{"n_layer": 12, "vocab_size": 11341, "beta1": 0.95, "lr_head": 0.00759, "decay_shape": "linear"}
Each number is 128 + 32 x the weight over its row's rms, rounded and kept within 0 to 255. Layers, rows and columns count from 0. Numbers have three digits each. The size before them is the row's rms in percent of the matrix's.

# layer 7 MLP down (transposed), 1536x384, rms 0.159, rows 860-1000, columns 192-239
095:151074098127121089163128178127105130113177122112134100130103129142140137164107215128117097136108175203088189121192162178150199160126161160082143
108:143171107072130080142131072073101078185188126069122094087172084127102097124131123114117146155073138099097108130178114060106164120122099082156055
089:082168173167153147139136138138169113170122122128138087108184098134138125101165127107151104158129118131140115101084171132150093134096126148139095
099:109081134154080149086131162101143158118142171117117147130123132111088140152102137166138122155093118069108100119169098140145158201141142141077119
094:090114152089154125098102137118026128116111129069084101097100196104109083126105138137094143118111064126094087165069114068148105149113146152094134
094:140144137163081132163101096040121157169127167142153111140138082131097137148101151124123113109147160166122150119140169194182157110098136137120102
113:155069081140063110154119146160147155093161203069142161109185118169124142150125073105155124140144133105131040149167137113124109148133102096082101
103:087107153108078082099104071102089140158058102225146156119158154152163168149137125095114082071089131169117167093191122158118110116134171155073172
088:144131152145159118081159149120164088107066111133195080111109140120147151165084159178097140117134090140104113132130070161147123073113143121126129
126:147154153094141144069141093140136181133126091110165125134181064142120074110069081096122146133187111167086143099080142138156113161131127090192129
086:108159124090125093218097159100112112133154127109109122122161128164141077150160142159167168129159128122134102117169180135135134118151132117157134
098:130111103101161150075091129098146125125076201131132110175157187183105150146078093144054150155120114112107121097104134157141104147153094098127147
098:162140189156140126129064112152082173119135196135120141071107129110155144119113115137134082138153129142102173129136095123085073160159138126148119
095:120152153112067065141131139120101078138118117096097091128167107053167091200126104142138139160202170099146086164120140159131149112117087103130102
090:130091109112116100135123058128145056146115132194117147110135168138101168187092136178159088160188112106120142077106092128129141159156134196134157
115:142135116131094092114179140166137109120137159163157124210138128145130117176090078173096143124096147146153173140119123174147157182098102179145129
106:026131108194204119105110122145170110145120111101158128132138081123111121115138095097127099132142139134100075114088152128038100148114119087143091
102:122159107166102149107104111108153090097120103124082143123164119105095216096096102097134112178147147143097102089108158105087108123137114108132130
110:129134125068111165197125148142121132104171087139098137087146145117143110073131137122112150112155162213089133128121117118097118159118136132148169
091:079105146140206147130116201127106010102105172080113096102117134130115151062178196154157150088076137158160146102158111062102120114105049127103096
102:044113123075123100128156147119018196107170122159114099160140064153160067202088139118113150168119063120164151127088070139139182164129128129114131
096:137142041121171158139138122157071178083137184146143166132096124129089131166122147104112151118118096125097201162140161165082085123151113180169145
085:086120099096148069070106093165154110126158137170133140149073111122123142131161160082176106116114138105127095139088108165131103127177094134148162
096:148065133132062147151139136148102103112055150143072132116147094141160119114150128111122122136090129171143098157137110134171123102124107137118069
110:133138127100112126121103086123138111186087151138141116144114178149177123154123116110104119150130097122033086118127154169097094131167152182131191
090:157143144146153090105089186193079105162199130084149143132102153138141114137118159148151123116129118105127121154131096078124076155177169166169143
102:154121173123115128091146184172129111133090138119083125115140062110159164114109143115102170161147080085213109118179128140160116147119130129126162
095:127158138124124101185146141107074128116150153135154130191096184103111144157114114118137093087087130179160106178112117154120092104112045173059174
096:100163101109141083143110089174193190143107220100151077157135197123114129191156142081150152131153141149122119135074170139139144128129177165147110
102:175118075127139152076135074077152180148122150147150075133131110069140078099080149131120161149131116114136115083082117102102136106129081109077150
100:213147077170151136103081101173099047114139108079169092110194086042109152119078111121154072139113080138168089162140102107116127098067132078085079
099:120107144125159132122148120145158167101112062100068121090112110143117077122139088133102080151103169127131111108081099148167153112135120108154122
099:127085104105139159092073171153148182085125167092144103161126125159163176107129136108141107139138178113100102107124148130095097127160082104132170
095:169162140078139144142094141109132095112048144113187113174192134132177140116087150174058148119112133099160093074098102141121098108108110111153185
104:113045093099157126151094115109157164095122119112147136159177114151145119150104178137106134117152131126073154114225112131168142173115086127121124
103:173167138187135200080125172123127132124086119125123168160097131191156125163161115112114150083114063105142116164140162118125126142058156127120119
095:122106111156112140110155093141131123148131116155141126148151066129101231181112177140123133166150105144115140074070080189085102124144167114131120
093:117134097052163098139139098126137088183117138116142087120137098122141133144113177147152112173123144133127164096156094147102187070082196094162147
095:103051071152071134131084081083131097135094068078172166118080066125098198091120117115114064149146072060145128124144065094183113134185155150116126
101:156081161102096176131155060101176090123130094095131150123113094109156111139182091117138126097107120175115126119096157119144129163139084086127135
097:121124126139143096105157123122106064152157121139078151081114129108126209133103104140117129090061153149147190151146092117119138128141037150183123
087:151108110188078093132078121120121120145138094158080167122150128134110139141124129091114123165183134139078114155133166133187103174123123127132124
103:085065153138114124155204159089103155060115121221121102153140130123221080125076096131128103168091179117101094160104147150149105150087139234108156
091:128154111134155138141142112121072146210137160150157116118091161134079074126161128098099113149068126100074147152118190138115124130172156146118123
094:167110081129153118158128144149160178147109100177151155139163150129136115121203077063150180149157115047079184101156133159090116114171184126143161
101:134088047136095096098130167124155125115130135123096085121106118102187128229053140129109151056151183184132115103117134118163162147091147177143175
104:077112096070119124121118129087070145146083138131142096102136043166141126140161138105112200124103195094112187094040148129141127131149125177111124
094:109157118095069143097176088186130132128167145173204109124132144168141127136107160129068063151156155194092152085143096081066121065150124111097089
095:146181171159168127087038130087145175140114183108071155126151132110108094133138067139127148169190129156167151154084118106148085129119147129117067
100:126070191129176121111155101126136158138111160130141132135164123082109159108155130181065161147072082106162089083101167079144150063088105130142153
106:211137101057116102077113126194119144179106150175172157221131051116111179099109090117086126136121086147183078112130179116140122120135147136061129
105:122111134121077118090098140073179174099155148065133140186100126081104140153168184107132135143169067110110066079092152152141157122137161134136148
094:144129106090127156136129067082123122174116133138153131167147051127143087157088140097086086182144080155150101088159124153125126125095127150146090
099:120128132156126129074157109105102136121132108134133123143239163075109113108152195189135131133134096217136112094182156135097156097116091116131143
093:128136149128161084147152117113102107082114142113053105185104059125099145202121124137145150174142074189115131134158094131145123095143124133116164
101:121184127123160081143099124138142135143189146047194123078062145150110148056092164171095133126058125120116149116108130137146138121120129118127082
096:088053130153121145166153089165135145115123148152181181117115156194119157069117140118099123170134182107144156161157137176132143142149151127124189
103:101159131119111172117184140118136056132152114147081121096087098117164064145110188127098119118111181172168115110151100140110124069088129127131196
100:130151128188113104130150161119165123083126104115143117141162119067135121102111110124156078093158116104116123165101144091136172140089084146106175
101:137144046121108087136113069139131161133097150123109145084099097122126094127190150135162178174110150129129082145131136184126115186166062204093195
099:087129131152109144115101135203158133098114103092204139146164076135095135133163161096073104125108163145156122157111170097218144134115083084126153
098:175147176171113102116096170168146092047094165118128133162109098162157149112092144135144101098033106072110144147097084164161144114126060083119131
095:124112162090111129156128155174190115148138100083109145101129144155113110172146098075153162114095138070107132109055109149080105160122086140192135
098:126153154120151117158141080149136155076113153091115106179111134138130129134112112134158087131131193130113070087149129100126086128133129150134079
092:160173082170050080118169076117146200144145155074100165136075160099178126101150094130168073204070144135166141207124151060105118125125137074142121
103:059123127127138105118133103147127095106126143083102084153094149118179150096132166110138129111158091042144120136109157093081153140153115163194135
092:101135132118052092093147165149142129145108135147045094133148116099097136149098057191085134093107120146150099069088136090084117145123134147154142
102:089099128127091050139156116103148133123114090141070085146180125132141128193137142100147127146140157139167097124111110131127151118115179078088163
095:080142066172107142105137163104152194092151147152076157091113144122103058135096143129163042119105083116111102152140249111158170139150140104158140
096:146116131110193105102073093095117186104149148118145210192098113170119153137140106094091093216068123116164123123190133171137158112163143133075108
094:138093146115109116123163084144072197137116098151157081141119109146104151091068176176108041065124050137142148166131107088072171153107108159132139
111:145171142123127129115147188134101177125108092129123157146146120135151137102199171116149181103103128089133148098134131161086255091106146127115161
094:148179159125109125123150135169116099128130123120108113148162178204170146103102157141156136151143161123144072112139160077160166104105158113105106
095:058101171162136094122198146086178203190160125140136134068138162124188125123098152098128062103079078181130159143143088137086125068120144109187132
103:035116114143147137180118103151140143108135160149135109101150097162073136118075152101126176134129131117130123104101075156158179080163116107118140
104:100060124142096147188134086158181087165119148098141167122120142132125100163096127126170151134056150106126113154099099117123130106179153121161098
101:133149159099120163099078118128121122095195158209091096064122108094089233193127111111144102114111153037156168183125116149140143132109076103127145
106:102104184141131137174142104142062151104139099109132121150179142173097180098142053152120053141122173108077167105148094156127094118091100128128192
100:150175152084122136124120130118128131168123121154127109091120081160122119140120164135172113142176094053087140114139170114108144144122073136075070
098:147104104139134109187150128079139073109066097075172123179109176186144119165112105134154191180137070180069103199110139132149163203105044092153131
116:159135096136104097152157090155160139152075083094093120073167122073102102132118133114175166148109101163156066132169155089081112125128132133135150
101:113182090128151094106145109115166073098131158118096136144133138120108086132127191188108150105105149119115142129184095103157106110175073057100151
101:132102173148145126120134122133129137121121144176095158107149139136142140172096161122177150099138101127149146126162110162117146142192090106141134
100:133103106122086150122072084102157120154211113125096113120167127146147095073165128113155131112128134150130199067155118123161101133133123098123179
097:137137125150149132122162084147108176134095099122164071109136078144108083127187188113211128117103120107167112154087107170109162072118141104125104
118:118129140160103101174178137144087146162135119147071053130106122175160121154192112087148125072151193154134103159127107128085158116137129083187123
091:091086159102134158089124108147128119133113120193102120113104139103150107239110112165197156144128188124218081084190089155134134158093140127130165
110:117184123108143129118170133108142150189134105119184097121092145165163210146147117128151114141140164099090136116162164141073104152137184126109170
093:114147083124102082112136013166099142094114125138108138126143075092115111190113047166135130105153127115111109146123161098147111158076130217141110
099:093096103095146110121083119109139057123150125156105180102186112152183109170196114093213196122171116118168141109159140083168165108190098082123170
102:127089087197102122156117139161123137141143152118117111085189176143085186052122085157147161141142134097157130103163163084129113139128159099207135
115:138100084140124136199179172126183145077113109154060125168100121124190161088115138173118134101202158117150070097118100170143218026137111102173179
106:177140119110129192159144143059127130162114143160135173125203183164128158089138126092110131138150151122137109133135153097135149128076124074182107
100:138104125155057122070170039109060151147095186187105127129093180110136120151151182117117102078112088152143104113140138100150182164074082118136118
102:094122144118192121080117150125159173103083152152141106138163174113116137081114150126137138082110155087107085110086085112194149072132117190113149
101:118130095173174136055147147106136148168160131167099082141194150120156150085143115174148082157100088133101136083097094155111139136153169101118169
093:197123142107130143152120134143122159122140185178139165122098127117099082122172139193116055141076136140070070145136135151103188132118156132133152
094:190145145137155107159133109147154078234109176191154095131142131082086110144072079164127110177123091119097118113124145124132139106112148082119096
098:121143101154196163165054101102161136085097073096116117115077088142121154128073105107116143141114090136154129198142091122116167112142137170103198
093:146088101187084122060120103099093126154137119154091112117160092068142125115185129117138127192101109091126161137173121093175168101136064047168178
106:118060119114131129109078092155119161134121117187173164066084120153081097175168136125132129136099144123110142147111144156107109077164067128133084
103:123086182099101141106142059159084140172125156124102117132133097120117081090109198111120082122104111129102121100145126125164119098101117035128038
107:078083157098065138145122192137117113107078125148104110088119104079112164165110143135176068139114137039179098103160095122085068131105103118071152
089:100131145172121154121152136181169130162122125201148128116171118113119118113159079169138082133142086071107117106071132135099117137089107121136153
105:108120184146130148107178095170143112100158154077095120187116116160148088179089120192116197162098116160126105092097136124093118180092098114135121
103:193194141134124177136099199149169094128110162136144163135097206188111163077139116101157127142113116126085125097093116112113120086146186201127104
099:077117156130104117152126153153121163174071106151123111109152130116129073093121149160150134164085080128109109153109144133187176142136142065214170
095:119028185098108156143127148157097105174147164069121146088178098194142104059129172121127123121105164127118121113096122150107124162109130119098177
106:147177109132139101102073157135108130112157159152094105033146172127128115142194122128155141169150075176128095159065115160112199146121083158067091
091:178109084186133095095155127167116120115106199066093160151138104106134120119098067126113116156176100129125045125060096130165119097125141109163129
105:087127137140121110110179094109133067115099056119173113109106089174115087148118144133124121096148141136113133139124073131096111117108112121159134
092:142076154158115139104138070113104136109139103091129127129173091148139112149133146139124137148154110116118117125140106168148159072143183176105113
085:116175130152129127125109117162201100177107176148148135119149121102147186099136162130166154105139133103172081098067174156165124147141090113144110
101:113146093163138126168133160112163135126122166177116070114146146153093134102172100089165088069081134110115088161134140136074126115159164134115162
093:171110045129155123106126074097104140167095130126127071114231083157128083167111090173176167196159091103155121082118126117152126160133153123091116
095:180177146144174107093124125117109115122090085113107196108119103142094125141108102155154092085139122187127122115094153066132164146095098140114165
098:150079152140161124108106129110145124087149133189168103205158133113131134149150138146120136133087083080149138145059168127151092180077142149101120
114:094146059174148100080123141168165130088176143126122133104089137119127070134113114130172158178057117074115129069169076144158147137086068117103120
103:120150140123138185063103109187129108171102072121168132119131103110093086114133032160128104134110107153107079180144120111085116118154154056096116
097:177117122050115118109214146118165139113100142175098115091186101120202153113132121125110119134094124157120140185130162103169115157144115167122129
103:131075145116143106107174071137112128123056104118143129075129166086171196103104116144095180122164115143070125149143133109167108122115153142135061
098:120150105141076180090145129150119049113149110131091085096104173182120146129146108180125147106180142070142106127078125157176132173085090157141065
097:109183128085167173126158155160144112157139128118124113116154072173108129129130129128109084207116121148116117127155130085092124119139135122077135
096:144160174154172139147105130133173147123115136179103121127171152120135197193081066086065133141153177161142141093125186109147179150152115123174119
091:129084152112099103151138140181057100099109143169122111104089107095189138090102064111091175121184100133116086161112110131127133130096164175153159
100:107068169061094127147062102138121068125069192077149051120124077151128172167129107137086030127108128180121098163153192100086150124128116137131159
099:149154103197119044117160191139155100138151159148139242188089142168177148172109168142154115163159232095152097103165132125132136122150120176111122
091:105114079136142101139134132134083132122118129101121101097127208137103187101128077087122147131141136145108102130116143138190137124113158068130027
083:100130083107141132102162204118166150161133145152186179135158146160117086148109162140116047140115120136113114105105109139117077150085142106132170
107:100126141139145108100126190169132061128116191086085095143139168176084214200130122106123097114129135130098123115136126125196212093097128124112118
100:101215159136106119153123211185165133094158144115069070139121105051099111147101102102125140156091152131145182182097150123115105087142162097122073
092:072126105159132155100136200156164070128190087131140103156113140114126122096105140031114167158129161149160109144115177105155109128091156162125125
110:160137201087126114125091042122111097220123097087125090102127172183145093161164160094137138181170139130108159148125148143125137105127147138126135
097:086147099152053172157183073126164157149063073174154176152120114170104122080137109150101138112123143109080121145077119179105146113085159158107174
099:126103109048121176144160144126124146106138146147119140157112201130085137124071141117106151126123219089161070120156134219172113105143121104087100
092:133151083108161159101134088144201066093131161115121127131138153178111067130102075130050097098108104115121117109139131174177093065117082137142216
095:173097095164068099110103147141127137088113203103091149140120105115179056133129175132114168099189192128144122118097137064140111132109157133124120
097:175114162091094118134151127059091122105103162086124153166162147191147187130122099151129141130117121106140107094206093086108095141134079104148157
103:171077112107163185149188123161150127089156136096160106160130138189114118036108110156156120072087079120115090075109121105161073166142140123124175
091:143105089148164135149114119147163121122152121127162100113110161137179117125148128105166111115075111052088082084137188105162154125129139093185056
104:144127123166129164122110200070138194165068125111123159165132123113148142103164162169091141129137163062151079064174142109156124057069106105136131
# layer 7 MLP up, 1536x384, rms 0.154, rows 861-1001, columns 192-239
107:090079128106155109126087135094095152097109089122078104057109116129165175118123106108070148149105053100144111109113160088201169110084117157142085
093:099150115095156103138151157152221158126109157129166097104096152142102143157155112093093096134078105113136153111105121179076163119110114081091057
103:125136087087145145102156155124105131129135120130162162129165146140096073116068111186167164099074130079089132136156170099112144162144139114132098
099:109104139114113103094117166136175111128131170096116113091127102106160159116109135133081149215066201139130143147044148052117149101115181095123068
092:098191140135163119068124194160104171109077115179135173074108127102165061148147071075158170087075091109138075141091139131111091152156126107074140
103:091182129072132164156120173151150112172140118068105174079089116093111139142129113145107125089141113157134114118177126118136178114176132130127148
109:157191127119091120154106143185131142124116114136136112126063153180118108129116139100095171124157157103117110142077142061095148145129118122128136
096:073144124096152127097107079090104131099115081102135112115097105132093111117144105083149125092176110101152110146157113132092112138111147125059141
143:110161137078136148088124103121116166124128078120103165066174097136127094137120050130142157119115160155080125085096087155122133140083143104154128
092:128117100143137072133132127141093166103147158143208207151180097094098173085082153072108177142107073153132065136106107187091104111148152149095061
100:134145110067126145157155093139108101110098171146157112177148137118121119111132163144161109118126133102182104106118139146129130079071148128109125
100:061099088159149128096130144091145112109118128137125127117143151114102066129107056099113143108065135065168128098206135128136172106091118108137088
105:118110133040186105133076147138127135122144131142172101168073114165138127136152142173143111100130135119119114109106133110153090130098123137103118
102:213090206117098128072110113130115118094158064133139117172108130095163097092109168157123086130140139208151101126113144110092092139122100126099094
120:082132136152138091092162155137108156165121143110138151139104176095138128093170175081099114085178127095173138107071145149116101223111097120160142
096:143159139146105104096149124155058126175150126145188166078121134164163183106193126193137148135112127135084096190120129136139128126115117095129075
102:137166123134141165072147143102075127164151154111146130144123171101118135169119140082140150150086092151117123081136047121128079120156154149125137
108:118110067105130125131113144104136183107167140130114131167046164120143110141185043151170130126067112118089133155152130109103186117149228112149152
089:136107119145165108082127137132136155179115095184095111106111078133080147137155126104113153115124157130120141126125131043081148190157082122162167
095:139098113118160137126120174125124149111093135119136118045083097076065186113095138081141070140177101100058138123129139092049210131181086103106120
100:084071141150125136135166152168125098157110143041070188074105126097150170127169056129096102141132134167099098067132125128128120160077155147088059
090:092095114085119114114100137103157158069138121150129139075131072124109173155096099130131128099123150143117166142085120095125123156103085107146124
096:159091156150137162149139170116069110205192071118170125157087172132138107114132118114177145107174156126152149091144076151184171104168098150059156
108:099108170081155171151151094167163150076111122099119145076160153138113138132098099129102126137137120164115104155116135096098181148114186095156137
093:131100168156153135154112167103175143094044136170182161136118173157156095040089096141138119081091154123091090063141125126131081150096149118154171
101:049162162150080168086122140041153072149080117132142117128083089113117127101172085120121194182148126127124171175076142204154174148168210126127144
097:111175165171108158073154160125158156141148117102113121120100120174111111092129143119178080120126137126149096168066101086128155209162083133152066
095:162093101109110147167121135106090130151137092114124090151169130084124117109100161180141166114098100155104171159119168174134134084135108165131139
100:163093150135217135176176150093116120171095098130125125116125113129149128121157082115171116163041098124152130155143094140193173071127113119190124
098:164098073102075087107132099161110161119140147131107159142114130161104122157120114168109114100157166121119092109105123056156107151120092162167131
097:087142119168119171182151171121141175127198122123130165094154147092125131199167150105102153150143102122161158126115101115125165099138111131138157
099:121053133097104153166188087088144132100097159180178164068048127142112087078150086172166109122081125134136153140170096164096087131173115107091174
105:120127103108116106143129102127118092100087089097091091204107145201089119127093115091160131117144099112076143162095122102110110133123128115161101
099:131073169107138120136116119121122069190145109133132127179132142200163105139170075147070137147189179157117127111111073134093101121141108081137110
098:096166167160107156134114171103132157060116120117127170113107180157146089111130159138098135137129178126123085049147140135125133172096161061111098
102:118139146142157079165098132122082135083134114081105128144073141157085183128044099145074077099082143089097094096130163163108087148184184198121174
089:084120133164149103138082126134115141117115107092178173103136213175153139156081160146075192102068108085115145161135120122161155132164087071138133
096:101091133150104105172184121144096147173116152163082110156124155133128143174122146120177106098108103102153149073146130167076115143087116066130120
096:157150137098119119159185131112052132155144052148150092131180129174126139090170158137119124157156147081087134151169145048100139127129106144099137
097:118169153111168128138149183104143148124071135153135085143082147112133043158150123148139195150139140084124108104112158116105158185075135167155097
093:132097121109157149084104158117170125124153155109113109130147116148124133173143156095162148117125112172176118140131194118096111127123083134140167
092:124154126162194152139021146080099105131127086061054122107078113091116137156139127174080163107129132125110139123138155099132069097132123114142109
097:168121112194092148152112135109077088120128139109149115138182154141103133150153131095111061080163117126117201043194137144116110139100156163159157
096:107154140117149150090128126161152111115147106160174129162141124105134128161085138148151101146118125166176100185076169104092152154109091111141100
098:169132058123189164150197158138153165118130093054097099097147149162133149143126125110125156113187101124127126144097090162113110106174139069105119
093:141139145163139080109200137075151143185130158170116085141140120149112125121120125147186115057120126122098141106096165123105123137134088131141116
088:127095156133161113153131136102073157129115121154117166144110069132053082074132162140137194119111093163072065125030162143089155197091111086095101
091:084104131140077103175111135139138120134150114092136150122187152133113112166123122108152090147118159114140174148190179148166128117089085094163124
097:136151110118149070173106124134137166156123202149171099117070109159064126148172161132144095188193137179160118150125123186116137161131117089188083
103:137139110072118114112082154134110136145119124136159166152072147127092162126141184097154082192115134112192137126124153178123109106136149057120149
103:146069149110133141148098118119078143105132116045133169110091089110108130158147116155086166132176129197161099111080122147147147141093215163194184
092:122093132166158131106133160143118203066141103120070158122105101147135169120131080129164157117145230118109181156155104112184172104153067136086161
103:122142126130141124134126142096125125160081106119154143140085111179120162109109166110172125172047121137161164130112152122102108107176129146113116
098:190131130113195131128093179087143119152158109162170134162115160112137133103213138180108119145163113159101169129112112071141132162128166149156113
098:182112088135111143163103157100133175152137108100143085143130157180141062120104089169112138098141073122093115125113113125147105151090102102171150
089:122120212138105063160164118105085119140125111125171120151111133121057120102201068042138132133150131177107091152095116151172095115144215118134098
098:119119106135127113145157156110122099075151120128086120148088160081133133191128091153148126124078220085159096178106081180140092190131140106148106
102:028071134163162156090104192090136189149089144084097146150101124173164087121104157069145166127140161132140112146114208142123084110071142117154057
096:117165142100122144114128096117173129110144064148113125135133088142125168163141123169131148053140149090117080122123113138107113144104160108167072
108:111126164149136133129168096156113147165172131102134145171129113105086120158187116086178151152175141129154108159155177136132154122125126141141196
098:217165164108086089132131136151142123151156161206148128162141116170188187157128119087140081207189130157156184120085111130186102162160108228146163
097:122204111082133140060101121120126159109188110150171091094096067119075149183091105115136134120104142153161121147132108097097186157146119130107138
094:103148062166135133098103152110160148123117133123072108102117136152138136137181139151152127171144141094094134145120160127105101120138066117167165
090:099147129108131112164138077085120073135117148196135158115126163125171131153151114131101157207134114178127105189130070111114121129148121097160111
098:184165091121129141159139208100125102113170159160167134166167128132143069096149141191155146107115123089087126127060083136173112054133071075116092
098:185111080123145115100141109075079139127133111168091155084111142109154108127133177144119105112143117157130162167143181159143093164099173169177156
096:195132123202124091139132120176114107094142114148122138147168139088136102148062084117111094150214145066101122126132138168109104136170137136114094
100:196101069109119074129172140099128164100101139115156099135153142147150085123119113202125157101065058159166117067082124173115121095084217122123108
105:149134095162213118150124140221153133110149147087128201136094178115107109124152112160080172117042092151107095101131145191087141207122150168100067
090:136097161138118118110148096078081122090152076164117121141141131165108145137132081133112110159154121112132111129144138126057110212159007133124106
105:146158103158125139036081141167167128156174116115110145198130075117132118123193174144150165134063202076111191128112156180107173097145122097130095
102:077100120128084155130151069120128125112103150076133189112070146184113139128105090140119161039129124088128138094189145120123110177157132112119119
097:132138166113151151118088106116099176185127131109163104189134100138122153185136119132190135113098128097171079182085110157127147135083125162093140
105:172134142141094098119122134133110130115103105165143178128111103130169128160149093142161120133140127166139100092152193133129081117103199149127060
096:083168145114156140084105103145134110177159099138103166127154109170109188169152142138142103085139221129101165118099140160086095144139137143171160
115:111139138174110119177123120140154156090180148080069126123168116147148123109084098100138113099128145071138175116145062119146177145115113068166094
095:111101150196105144151112129086102166180129136136146124178164090199139067091120153128108142155148109188157155118161112125128112064087071166135132
091:175172109141102147125116125116107138101105107119123126120128087131091119112109109098131128112193154054128116111158080127099042098103125114161094
096:159157169116153154085116161142134110064093143153104134130128104100109109085078133115077150054062123068134138122124181142136137189130150137117135
103:146149131156124105156127218115099158129117100110097128175064139079128127147143148162115116144132181110119108165122106099097107105174139118094133
096:152115100084165129205083154115086157150155091146198128162131182151133145184125164057125121183111118082086150170117118137121096142171142210195145
100:074113198132150177113142096114112126164120121156144157109155132155114099127106133141138195144192143156153192184141203069147113087129188161099141
101:111104109129159097132077156105111127102113096100167138118151095137102112148151085125124130122090162071151133140138114143119177122113107115112131
097:122117122128088134118141094111136152026153164099137139054110107122150027160176104146156143104171152135115147143107075097126132143163168093156126
117:100113160092149115157162141123087184168140102079086165128128161185113142194172118145141141143175164146099118158104185090106137165094181099162136
103:112116073107067061119096113070155138133118166095170100106123103148106130040163135134126062038095111157167146154134094108107131178096139118058092
107:118155147132188122145131132169197117168144104092109149084127093073166080154178138125139123163148109136118158112099130109068128181112182144139172
096:080149142107155128182107187107132096124039139214178129148100168160078130177170173091133108131107149096103133097139051117120174100116119107146125
089:162117109131153131075170181088151149134105165094121160136168131107128095131163106072106094110167157143138147159090138146158115126165129108120160
105:092120130183180102131127097182094093190135139091160125133148063138103136145152070133096229125164137203144120177151170187067116150105160122151132
112:098129160152104171108147156154126175068061157112097187119117124073127148122176061163143149197142134132151098120079129120189145140104115152173127
090:078089117121074143152160108119089071148140126150166135109070095138155107133132183109164047117107127143131121187138081154099067172122139124110151
094:168180117132110145127184091094126089156123168135172177102085070082133097117092154180101095062167132134062126146148091095130070088145088176129117
095:106106106106171097110106102099154093128094127048117158156156147135107119101120156142083133155107169125139160153159116174158151111132097125065129
099:099176112139176118115117145080080119073164111127166135132140152143110161137192110163146125157126083094105176130155080149141124167080150127082163
096:051169113105117122160094132062125052173154092122120047131125081113146110216136151161095120108161082083100098089120160135092149123176098106125144
089:121157146092110094165118127125163147129041067095101119094099115058084128145150111144113092083159133116057089104121129114152154158158098037116173
097:168090159081134142123139164078153097161101113112169098091119149092193073079104089139157153094140165137149135101135115129127090154141083124141106
097:103136141095099125133103157125098120148168150135136149100115163170066124134116079108122117097138053124164141120076112145101092164000116136154082
101:068079131063110150080108110110154147160092104119139128173123098152036230130097129122176118104140079075175109135116145167103131113052164099190063
104:117155184076159146175114168185103121161163105180127152122229129173184100102110129134119131167129142174169189213160079094156121088190121074077135
103:181097157144155153163150130134078099129171131080096076119107099119119129121100082132099087132140107136126091134128160124130118082123195115179161
096:092093117121113131085121065064134125128140151023145116111089119112098151148121120142145163171064113088135114186146085122100108128091167117119172
105:096125149131137173116159134106153097148161147146079135147092097066160159141139139111114149066171114159118168100141133092076042116096120164162121
096:150145113094152103156109170075054120119123163131152147166094128119169139113169135164134107125133170128086135161189155178132120090155128092106179
089:179183161091085114181127156163103121107128129130141164162117153154132206150106145135075107171173141071156138113124129139150118134137077161084115
094:142100189142134157091077174122150170119151130159163147133158128097076138209115122086129088113117105080219138088161216128143136144083101146064137
100:108176144083100186119111107167105155132128083102090134112065101053156131142133116053168169078158093108153108145164131120137100162085168174121113
098:138139139090111170133149125160153138121114153160134157140094083130220147164117064125121116082093088153154093094124146145128122066105180178188123
097:146108150141119090128112109090117169159135084104123145149130138113171177145147115152131107130092164137180159107151114154129164138176107147133137
103:135106115111155117118129163153121141130112157188139105150114113163121125173138140132107144120151159192120146103165140061144079111147181122101123
094:097138133127156146113122155155135127160149150105147118060159111151183152103066144138130157079099162121122127127159149116095061111139134157139043
097:134161138100120155116092163105138180074134103109150118143103149143129118161149066163167135175113114196102125105091103120101160177108094128125128
087:115147109122143095117161097143120131156091135147110127125074111100109126131100144096133133158135087153177158130119091109129141116106110187117114
105:040166130165097113128122117112089125129090099150141113172103149125104111126101097085140197124084193111122116139076160129173081092149184119099100
104:169141138100136139087157104130145151124068140167123103060183120109104114145104091121137128171117134125105160188114112103141109074148201144122154
105:107179121154155039117115146081169148135127136162091121129091157105121146134152068131183164107163161165143156131135141125122196147139104109135173
100:110129103142156099124187111097095156099096135103132102179140092118149184103154183113135128102142076180109131122124151127083090178094138139108120
096:128145133169168117153176120141097108137109132195113145123167146187135081129139094149105134164084092105092168124155139108183141143139116108124136
103:105170113113114146134124136113165111108105127104142103094106145073080137160186108187136111145166089164169106141112105171124114150094150108110128
096:178088138140158085135205152146129144108170101166105155147147125088193113114159103146149121063139156149138148109136092158127095155088109151178126
098:095154161188164094181044084117179144105119163142188181086113114174132127083113171057112189073082101101154103133110085065132178113096092110135190
095:137158102119099164131163086185139115137148147199141149128131095126118125154132147122133090155121107120107125129118150126061075161098161153147094
101:168150136193129119147102162090088128123159057078188128135141109144078114135158136167171136117171100144153152112116111078152139116207169200115153
096:164078194141152159108119153102101173107099106107088139128140108097188147072121094136144154154086108144163119208170105161107086146113143181162111
097:112196130182124193153125148157162185129198160165169168109155151095086152103103144147129142084095060142147173100162057110105138109140141129147099
089:196118132164089121114183135140160123071112088168146106136158086107104102088142151156137044097129111142223118154149156132129114104154097182110169
086:152171120132112105145076062119135126151174077161086122107120168039140137113151093161116132140133090176074081151177165146156098159126119135105078
102:138218118132160173094109102167089182123108140104153131097159096186137114088133109147164080110163119145136106106146139180080135158076121085083110
117:108142050137143134074087103130130107100158084064102118092077149140115140129079133152096128127170147101147118100140125087079143132120077152082197
102:166106160134085115166107130093154140178109129137180130170139113107128179070139120139182079131177135112162147127164151150139142165145134103167191
112:118159112055140139080075118145115162116203172118153142217104093143140100131161145117108090088088130160096125134092130121090124119096150138098163
099:116106154098117140097116186136155102137147142146107096096117090106087122175098079205113106091123198164135138126120112105148109131148118122129161
088:063137120147193193112176145085066118165125132137131146184081170137125047124114121113151217107169149131109127147096175128111109122107107115132134
097:150076162132147141107164150070086116149109128134129182194086117103086198099084152099202075121097130123158129151069144125153111135178144136140100
094:171142091139144132077178151136081126179134124122116137152166149081087145132142155167208117190164188126115131153075144146135131112133158098090124
091:099057109110171121047122104100140173124129125180142105094221125116201137153139124114129121105125134194095067106133130129115117167139087137135138
100:144074149103118148087134166139115136133074110093175133128109117112160154166185091128094140142126159204137146151133104132139166056075105154107077
091:122143121138103051105080141151133114080100106114152134117118070146132066088115096195082134100098179161146201118141106138168146114115043142139157
106:101109101146114123143108169074096163217116081142126133134121104128148127166168089144146148089157090208181134106144138095138073137087095161158133
095:093173113120147124108202139165111165174128137099106128153105146130151078172115069098120128098143146090087191098123136155131109143093094071103107